Part of a small language model's weights.
Size: width 96, 3 heads of 32, MLP 384 tanh GELU, vocabulary 2048, 1.7M parameters.
Each number is 200 + 40 x the weight over its row's rms, rounded and kept within 0 to 999. Layers, rows and columns count from 0. The size before them is the row's rms in percent of the matrix's.

# layer 10 attention query, 96x96, rms 0.127, rows 0-16, columns 0-95
106,225,173,222,211,203,223,204,200,135,258,287,261,204,288,105,238,233,219,234,167,193,197,141,215,203,205,217,165,198,200,230,198,230,174,239,138,249,225,206,155,194,189,228,218,258,218,221,212,188,245,183,144,214,219,155,214,248,199,235,233,219,230,209,166,141,227,178,267,279,152,219,195,162,196,223,120,223,279,215,176,230,227,168,210,235,137,231,165,342,204,217,263,227,221,230,211
099,245,247,169,244,184,219,224,172,180,176,225,170,217,186,232,225,202,207,228,225,204,172,187,166,241,256,175,284,218,227,246,281,186,213,246,221,134,196,135,140,199,192,229,213,258,198,175,194,213,164,175,171,240,226,251,91,214,232,224,237,268,142,262,264,194,166,196,128,203,220,205,175,145,230,126,253,173,169,228,145,204,159,289,173,171,145,247,198,188,200,197,181,146,213,101,216
106,202,208,263,198,245,191,230,221,171,148,161,237,141,195,156,245,161,191,149,212,185,170,219,226,209,118,212,129,185,185,167,164,85,179,183,212,208,195,213,161,277,215,166,153,176,158,207,289,222,218,266,253,190,162,140,211,225,246,157,198,111,151,196,165,255,178,250,205,164,173,166,198,229,219,190,139,189,147,241,173,214,204,184,148,184,226,218,197,177,209,264,114,252,164,168,268
095,213,225,195,176,208,226,231,158,219,171,180,155,229,230,92,204,229,225,299,209,148,152,217,192,222,152,215,268,217,215,195,249,246,142,161,220,162,163,154,258,195,236,143,232,148,185,179,206,206,200,117,205,250,160,189,147,166,189,233,195,158,149,147,239,162,185,203,207,198,171,238,246,230,160,156,228,258,218,229,246,149,202,232,219,173,140,261,208,161,220,272,220,288,122,257,208
102,213,152,234,243,214,214,190,168,187,297,312,165,186,131,116,208,154,226,197,155,181,160,193,193,214,195,218,210,226,215,261,248,127,196,210,139,179,258,209,105,179,136,208,192,240,138,191,204,166,180,184,177,254,243,180,227,231,197,157,196,201,219,115,154,186,212,211,243,137,267,235,189,186,183,198,143,194,148,241,222,172,143,288,237,169,182,254,158,249,198,177,189,200,218,184,183
102,251,241,256,182,131,257,160,219,254,276,207,210,234,139,215,212,231,184,190,230,150,187,199,263,257,198,174,218,201,201,196,125,199,178,146,179,224,135,192,182,257,189,143,135,184,181,136,156,160,129,171,233,142,208,173,177,261,228,215,177,211,137,220,216,209,276,177,189,245,235,230,177,183,157,217,216,204,170,189,136,120,204,162,230,142,142,141,211,170,181,182,279,133,189,172,243
105,186,180,253,279,220,231,205,251,244,215,265,211,244,209,243,196,234,164,228,275,205,211,217,241,196,205,188,157,135,199,244,177,243,216,199,261,187,165,207,116,214,193,259,240,283,220,217,180,158,192,210,234,176,149,115,237,221,245,234,183,257,261,180,152,305,211,230,279,254,192,190,161,183,239,220,196,259,243,139,249,195,228,205,263,172,201,193,210,149,193,216,195,193,158,181,278
098,181,116,185,167,175,197,218,181,217,140,269,146,246,197,202,181,178,195,148,182,218,174,170,238,245,206,164,211,145,193,135,204,148,191,213,177,183,208,230,139,227,171,193,252,217,298,260,162,115,206,225,201,148,131,275,178,215,226,194,225,258,212,183,186,256,257,237,242,130,175,227,222,225,204,253,185,242,213,209,162,194,139,125,203,156,183,255,271,173,286,214,215,266,189,189,163
107,104,180,173,162,230,246,202,147,243,174,219,230,237,242,192,192,175,197,213,199,234,247,230,171,242,238,183,209,131,206,189,111,230,154,176,122,220,242,284,202,162,114,249,190,134,246,220,203,265,206,205,208,217,190,175,271,202,155,193,131,182,258,181,216,284,190,212,251,134,127,163,237,228,185,174,178,236,192,201,215,195,199,233,206,152,242,209,207,151,203,300,194,252,190,194,236
099,178,210,171,182,321,127,204,236,170,198,173,206,203,88,145,179,157,195,182,173,270,184,183,222,187,174,144,205,146,198,205,230,216,228,189,165,104,145,192,172,205,273,145,167,263,188,227,209,162,243,165,203,220,226,199,187,217,274,193,175,182,250,180,151,158,147,250,224,219,195,211,246,165,186,215,241,266,145,174,233,201,235,160,165,175,228,174,236,249,219,233,134,204,228,121,254
105,198,227,230,225,139,191,208,144,180,242,216,219,246,243,211,199,245,177,217,188,190,226,272,253,148,222,170,166,196,180,173,245,169,201,222,205,176,185,189,134,196,239,281,205,190,208,174,230,196,128,201,171,222,215,185,175,175,153,205,244,192,199,202,327,207,130,200,163,223,229,185,105,261,235,182,217,141,188,255,115,166,142,208,181,127,263,223,144,118,234,219,286,198,192,166,179
105,233,152,223,175,146,249,190,183,197,170,250,211,130,170,161,254,182,151,179,169,206,103,229,199,208,206,142,176,163,219,223,233,218,210,245,233,207,135,161,199,134,143,131,308,148,151,133,221,174,199,185,161,129,202,206,228,148,129,176,147,170,208,213,215,138,188,242,191,212,218,167,155,206,211,169,195,161,207,110,209,218,225,250,280,224,162,233,190,200,217,256,205,146,225,147,223
101,211,187,200,139,215,187,174,177,215,122,234,145,210,188,172,140,241,152,190,187,122,164,164,248,220,179,165,178,294,188,195,213,227,221,163,197,299,280,211,302,147,201,167,190,198,196,122,287,178,210,213,209,277,218,224,217,187,163,265,215,160,192,165,223,238,122,198,192,178,215,202,273,249,242,211,194,195,180,239,158,154,227,219,173,154,212,189,251,236,183,258,219,148,160,165,212
093,200,191,152,248,190,281,183,154,147,234,121,203,221,217,246,238,179,225,250,187,216,151,215,194,193,215,150,203,270,213,174,107,188,266,260,157,196,223,174,200,225,201,239,197,205,175,199,158,148,187,235,265,130,194,163,150,187,183,193,230,184,197,141,255,182,226,148,217,268,177,197,295,226,167,146,157,210,159,228,186,225,178,227,75,211,237,213,178,145,224,163,225,217,132,169,243
103,274,174,199,239,173,130,167,183,164,170,260,204,174,233,206,197,254,148,197,232,194,257,165,189,158,211,215,200,233,208,144,219,263,110,150,196,196,166,200,152,183,127,130,166,222,128,167,203,152,233,178,161,218,243,218,204,177,106,199,165,188,169,185,81,206,234,212,164,191,199,125,235,215,126,129,179,271,216,175,214,164,151,148,167,163,221,186,218,144,224,189,176,196,153,208,209
091,214,247,256,156,175,219,254,156,228,132,197,180,133,198,238,142,169,179,205,226,259,161,210,86,169,180,235,150,222,253,255,239,254,223,191,161,182,222,205,231,266,202,153,192,196,249,141,215,166,200,191,202,209,107,262,165,165,193,184,138,137,225,187,181,186,234,173,215,215,137,262,236,190,187,176,192,217,245,218,147,256,230,229,167,176,218,292,277,163,217,210,264,208,233,228,205
103,213,225,199,173,194,156,128,164,204,294,172,203,206,196,205,128,189,194,189,147,267,181,238,329,221,167,228,256,189,253,193,157,207,261,249,203,172,252,172,250,190,251,203,213,250,204,228,174,159,157,167,178,109,179,242,230,260,196,149,214,248,158,184,199,217,183,175,160,196,210,159,158,179,223,153,280,212,243,244,193,151,216,190,223,122,174,210,125,201,237,140,263,200,198,201,229
# layer 10 attention key, 96x96, rms 0.128, rows 0-16, columns 0-95
114,175,195,203,219,152,193,216,193,158,306,251,208,199,250,142,193,242,214,203,177,234,212,179,188,138,207,192,201,242,203,295,198,196,155,246,186,240,224,229,223,159,171,262,225,169,191,232,185,233,265,216,112,255,226,142,239,164,190,208,212,119,246,232,179,147,208,163,228,207,192,206,247,182,166,198,107,226,180,170,228,274,157,195,215,187,138,226,168,273,173,154,253,171,285,274,220
104,202,255,205,121,176,206,183,216,192,152,219,234,275,171,248,294,187,136,169,210,193,202,191,191,177,237,147,267,220,200,231,204,123,182,307,138,200,190,194,258,141,234,192,197,268,220,240,161,228,140,195,216,172,205,135,155,257,279,194,257,205,166,250,248,213,229,214,137,154,187,221,190,184,246,221,201,192,223,239,218,202,220,199,255,162,148,219,283,211,229,183,132,185,210,207,145
100,243,194,239,192,214,273,212,248,188,201,210,264,149,185,203,143,119,189,164,196,176,166,149,263,277,165,277,154,229,204,172,193,199,208,180,242,179,213,194,215,218,193,176,119,216,157,189,278,227,219,240,245,236,210,146,215,180,192,130,212,212,181,157,209,172,200,247,245,224,189,158,197,193,122,142,126,152,194,219,236,201,237,247,190,261,249,205,226,235,313,257,132,186,206,155,237
088,166,205,241,250,220,342,235,152,198,139,108,135,193,244,208,240,220,228,223,183,188,238,201,224,131,170,204,188,217,185,173,222,143,149,172,167,211,154,191,260,243,242,217,139,156,263,132,152,174,220,184,204,214,250,153,168,158,192,149,163,222,149,220,228,204,171,246,214,180,202,277,250,188,205,245,203,261,246,218,176,141,162,261,159,188,149,202,200,197,132,200,192,216,158,182,205
102,192,246,280,208,147,217,260,219,203,288,276,225,203,165,239,243,209,256,167,236,171,179,163,198,184,153,182,172,270,220,253,135,206,215,235,200,240,230,209,151,144,153,187,273,220,226,193,199,195,173,115,198,254,199,159,247,198,250,132,157,183,204,158,130,179,221,234,235,163,154,211,215,222,214,183,220,214,214,192,278,189,153,216,226,103,121,221,203,226,164,276,178,212,226,211,156
103,275,288,231,206,76,204,187,203,230,206,221,203,176,213,187,227,203,193,171,187,205,196,236,218,198,193,179,271,159,233,214,152,234,188,195,183,176,229,208,179,251,212,127,152,223,231,92,152,116,209,230,190,157,236,210,194,185,211,180,151,167,181,232,217,139,231,221,188,301,248,219,207,115,195,198,201,201,155,123,114,140,192,218,211,192,172,191,169,207,169,205,242,186,287,187,149
102,179,250,157,259,193,228,207,217,156,170,195,224,239,202,119,282,206,189,192,199,238,226,235,196,180,239,158,153,100,229,192,211,271,210,174,192,169,208,182,114,176,174,246,228,227,277,193,184,201,218,262,184,270,178,177,208,181,177,215,186,197,191,228,204,50,187,180,256,256,172,231,195,150,154,182,203,166,195,119,160,189,245,217,234,116,196,194,208,169,238,251,207,226,200,130,218
097,147,265,163,251,191,170,182,230,226,239,244,178,171,212,166,202,194,215,152,197,246,187,210,186,204,134,155,211,206,219,134,289,210,219,174,163,214,211,237,164,227,136,195,211,242,192,249,250,153,208,214,200,241,154,285,183,220,189,107,184,271,159,192,154,253,234,214,265,169,200,188,300,142,253,183,135,255,253,186,198,163,206,213,308,202,215,183,168,224,237,212,226,234,172,181,137
105,127,176,184,218,195,214,241,298,260,213,154,231,176,257,200,203,252,167,204,250,225,255,198,158,243,222,224,171,246,270,189,212,243,189,201,150,203,176,237,123,232,150,176,168,166,249,176,183,234,165,185,244,253,161,217,234,155,154,161,217,143,137,209,176,181,220,272,206,117,145,136,193,237,178,250,211,198,195,217,192,190,312,159,259,222,248,153,198,206,175,216,231,228,183,128,219
097,170,201,221,176,252,206,157,133,118,242,160,206,162,99,178,184,202,235,214,180,236,179,138,212,244,165,167,186,220,155,191,203,177,210,207,196,182,215,158,271,139,222,206,232,217,202,187,120,150,253,133,154,237,203,199,142,234,201,271,238,226,196,177,137,182,248,238,221,152,195,202,219,107,140,219,167,180,165,166,223,133,245,257,176,237,266,212,223,253,235,240,214,247,199,176,123
108,209,212,255,266,127,177,269,245,192,239,211,232,208,279,247,159,200,173,214,201,148,229,216,208,144,262,181,216,180,175,178,128,170,260,242,201,149,220,184,138,168,199,185,199,318,228,219,213,211,117,189,264,220,225,220,192,225,214,224,234,228,123,229,260,206,160,146,157,228,249,232,124,199,202,195,194,111,213,249,166,175,120,147,172,174,182,213,222,178,252,213,215,179,193,190,218
103,200,198,234,237,179,209,164,145,209,223,299,163,241,193,205,215,197,173,224,206,244,200,239,270,222,221,205,131,155,238,244,233,163,147,236,214,187,126,136,198,125,174,171,229,152,220,148,195,208,199,177,196,102,132,169,237,205,182,102,170,203,286,172,243,184,185,236,151,122,208,157,124,184,190,227,187,187,196,149,188,221,179,186,184,163,180,262,189,205,238,156,209,229,206,116,256
100,172,173,188,152,140,183,264,163,196,155,216,178,223,215,202,176,255,180,179,141,132,180,160,228,207,146,263,126,226,195,177,220,214,234,239,185,219,243,232,297,178,196,194,196,184,290,178,217,181,210,205,211,219,210,254,193,129,202,218,208,102,147,198,101,200,240,225,166,189,238,234,200,235,179,209,210,236,165,233,151,181,185,136,210,182,214,161,165,251,282,198,294,226,143,130,234
093,144,211,242,236,154,222,173,227,226,194,184,195,165,209,202,213,180,226,184,168,147,265,177,124,171,185,189,205,243,181,201,221,172,224,284,224,208,231,188,220,259,143,190,271,190,165,267,181,136,206,176,273,136,190,197,214,199,135,189,177,212,183,205,277,201,137,181,166,290,240,219,236,279,168,135,180,187,86,172,208,198,160,285,187,250,167,191,207,166,178,203,124,219,173,163,163
093,279,197,177,163,217,195,238,188,179,190,178,143,227,294,194,254,182,281,172,237,182,240,224,294,226,244,256,166,275,200,137,215,269,182,180,172,205,209,195,171,246,128,195,224,202,244,280,157,154,181,162,203,256,180,146,175,212,150,194,259,194,177,229,135,222,213,230,255,257,204,217,187,211,165,174,153,288,224,178,159,256,226,142,224,162,225,157,218,157,169,180,153,222,204,227,191
091,212,215,225,203,198,291,204,205,223,169,151,221,256,176,245,174,151,171,185,221,258,230,202,157,193,194,188,120,222,251,186,264,184,178,136,136,161,236,226,249,178,198,170,194,163,256,220,230,116,219,229,176,113,111,199,158,179,174,195,210,135,202,191,235,257,193,171,176,183,237,205,284,165,188,235,168,231,236,240,221,204,87,151,171,234,227,270,219,143,253,192,208,232,232,240,191
102,227,218,229,207,216,213,195,224,133,216,199,175,201,208,198,182,247,260,148,146,256,169,235,208,104,205,208,207,214,184,210,223,200,283,203,198,216,209,194,209,148,183,116,181,268,199,209,92,175,199,214,166,119,270,243,208,231,161,253,212,273,139,247,256,205,199,185,175,253,177,123,175,181,266,176,282,200,238,214,244,182,184,222,239,148,192,130,139,180,193,158,231,149,210,162,172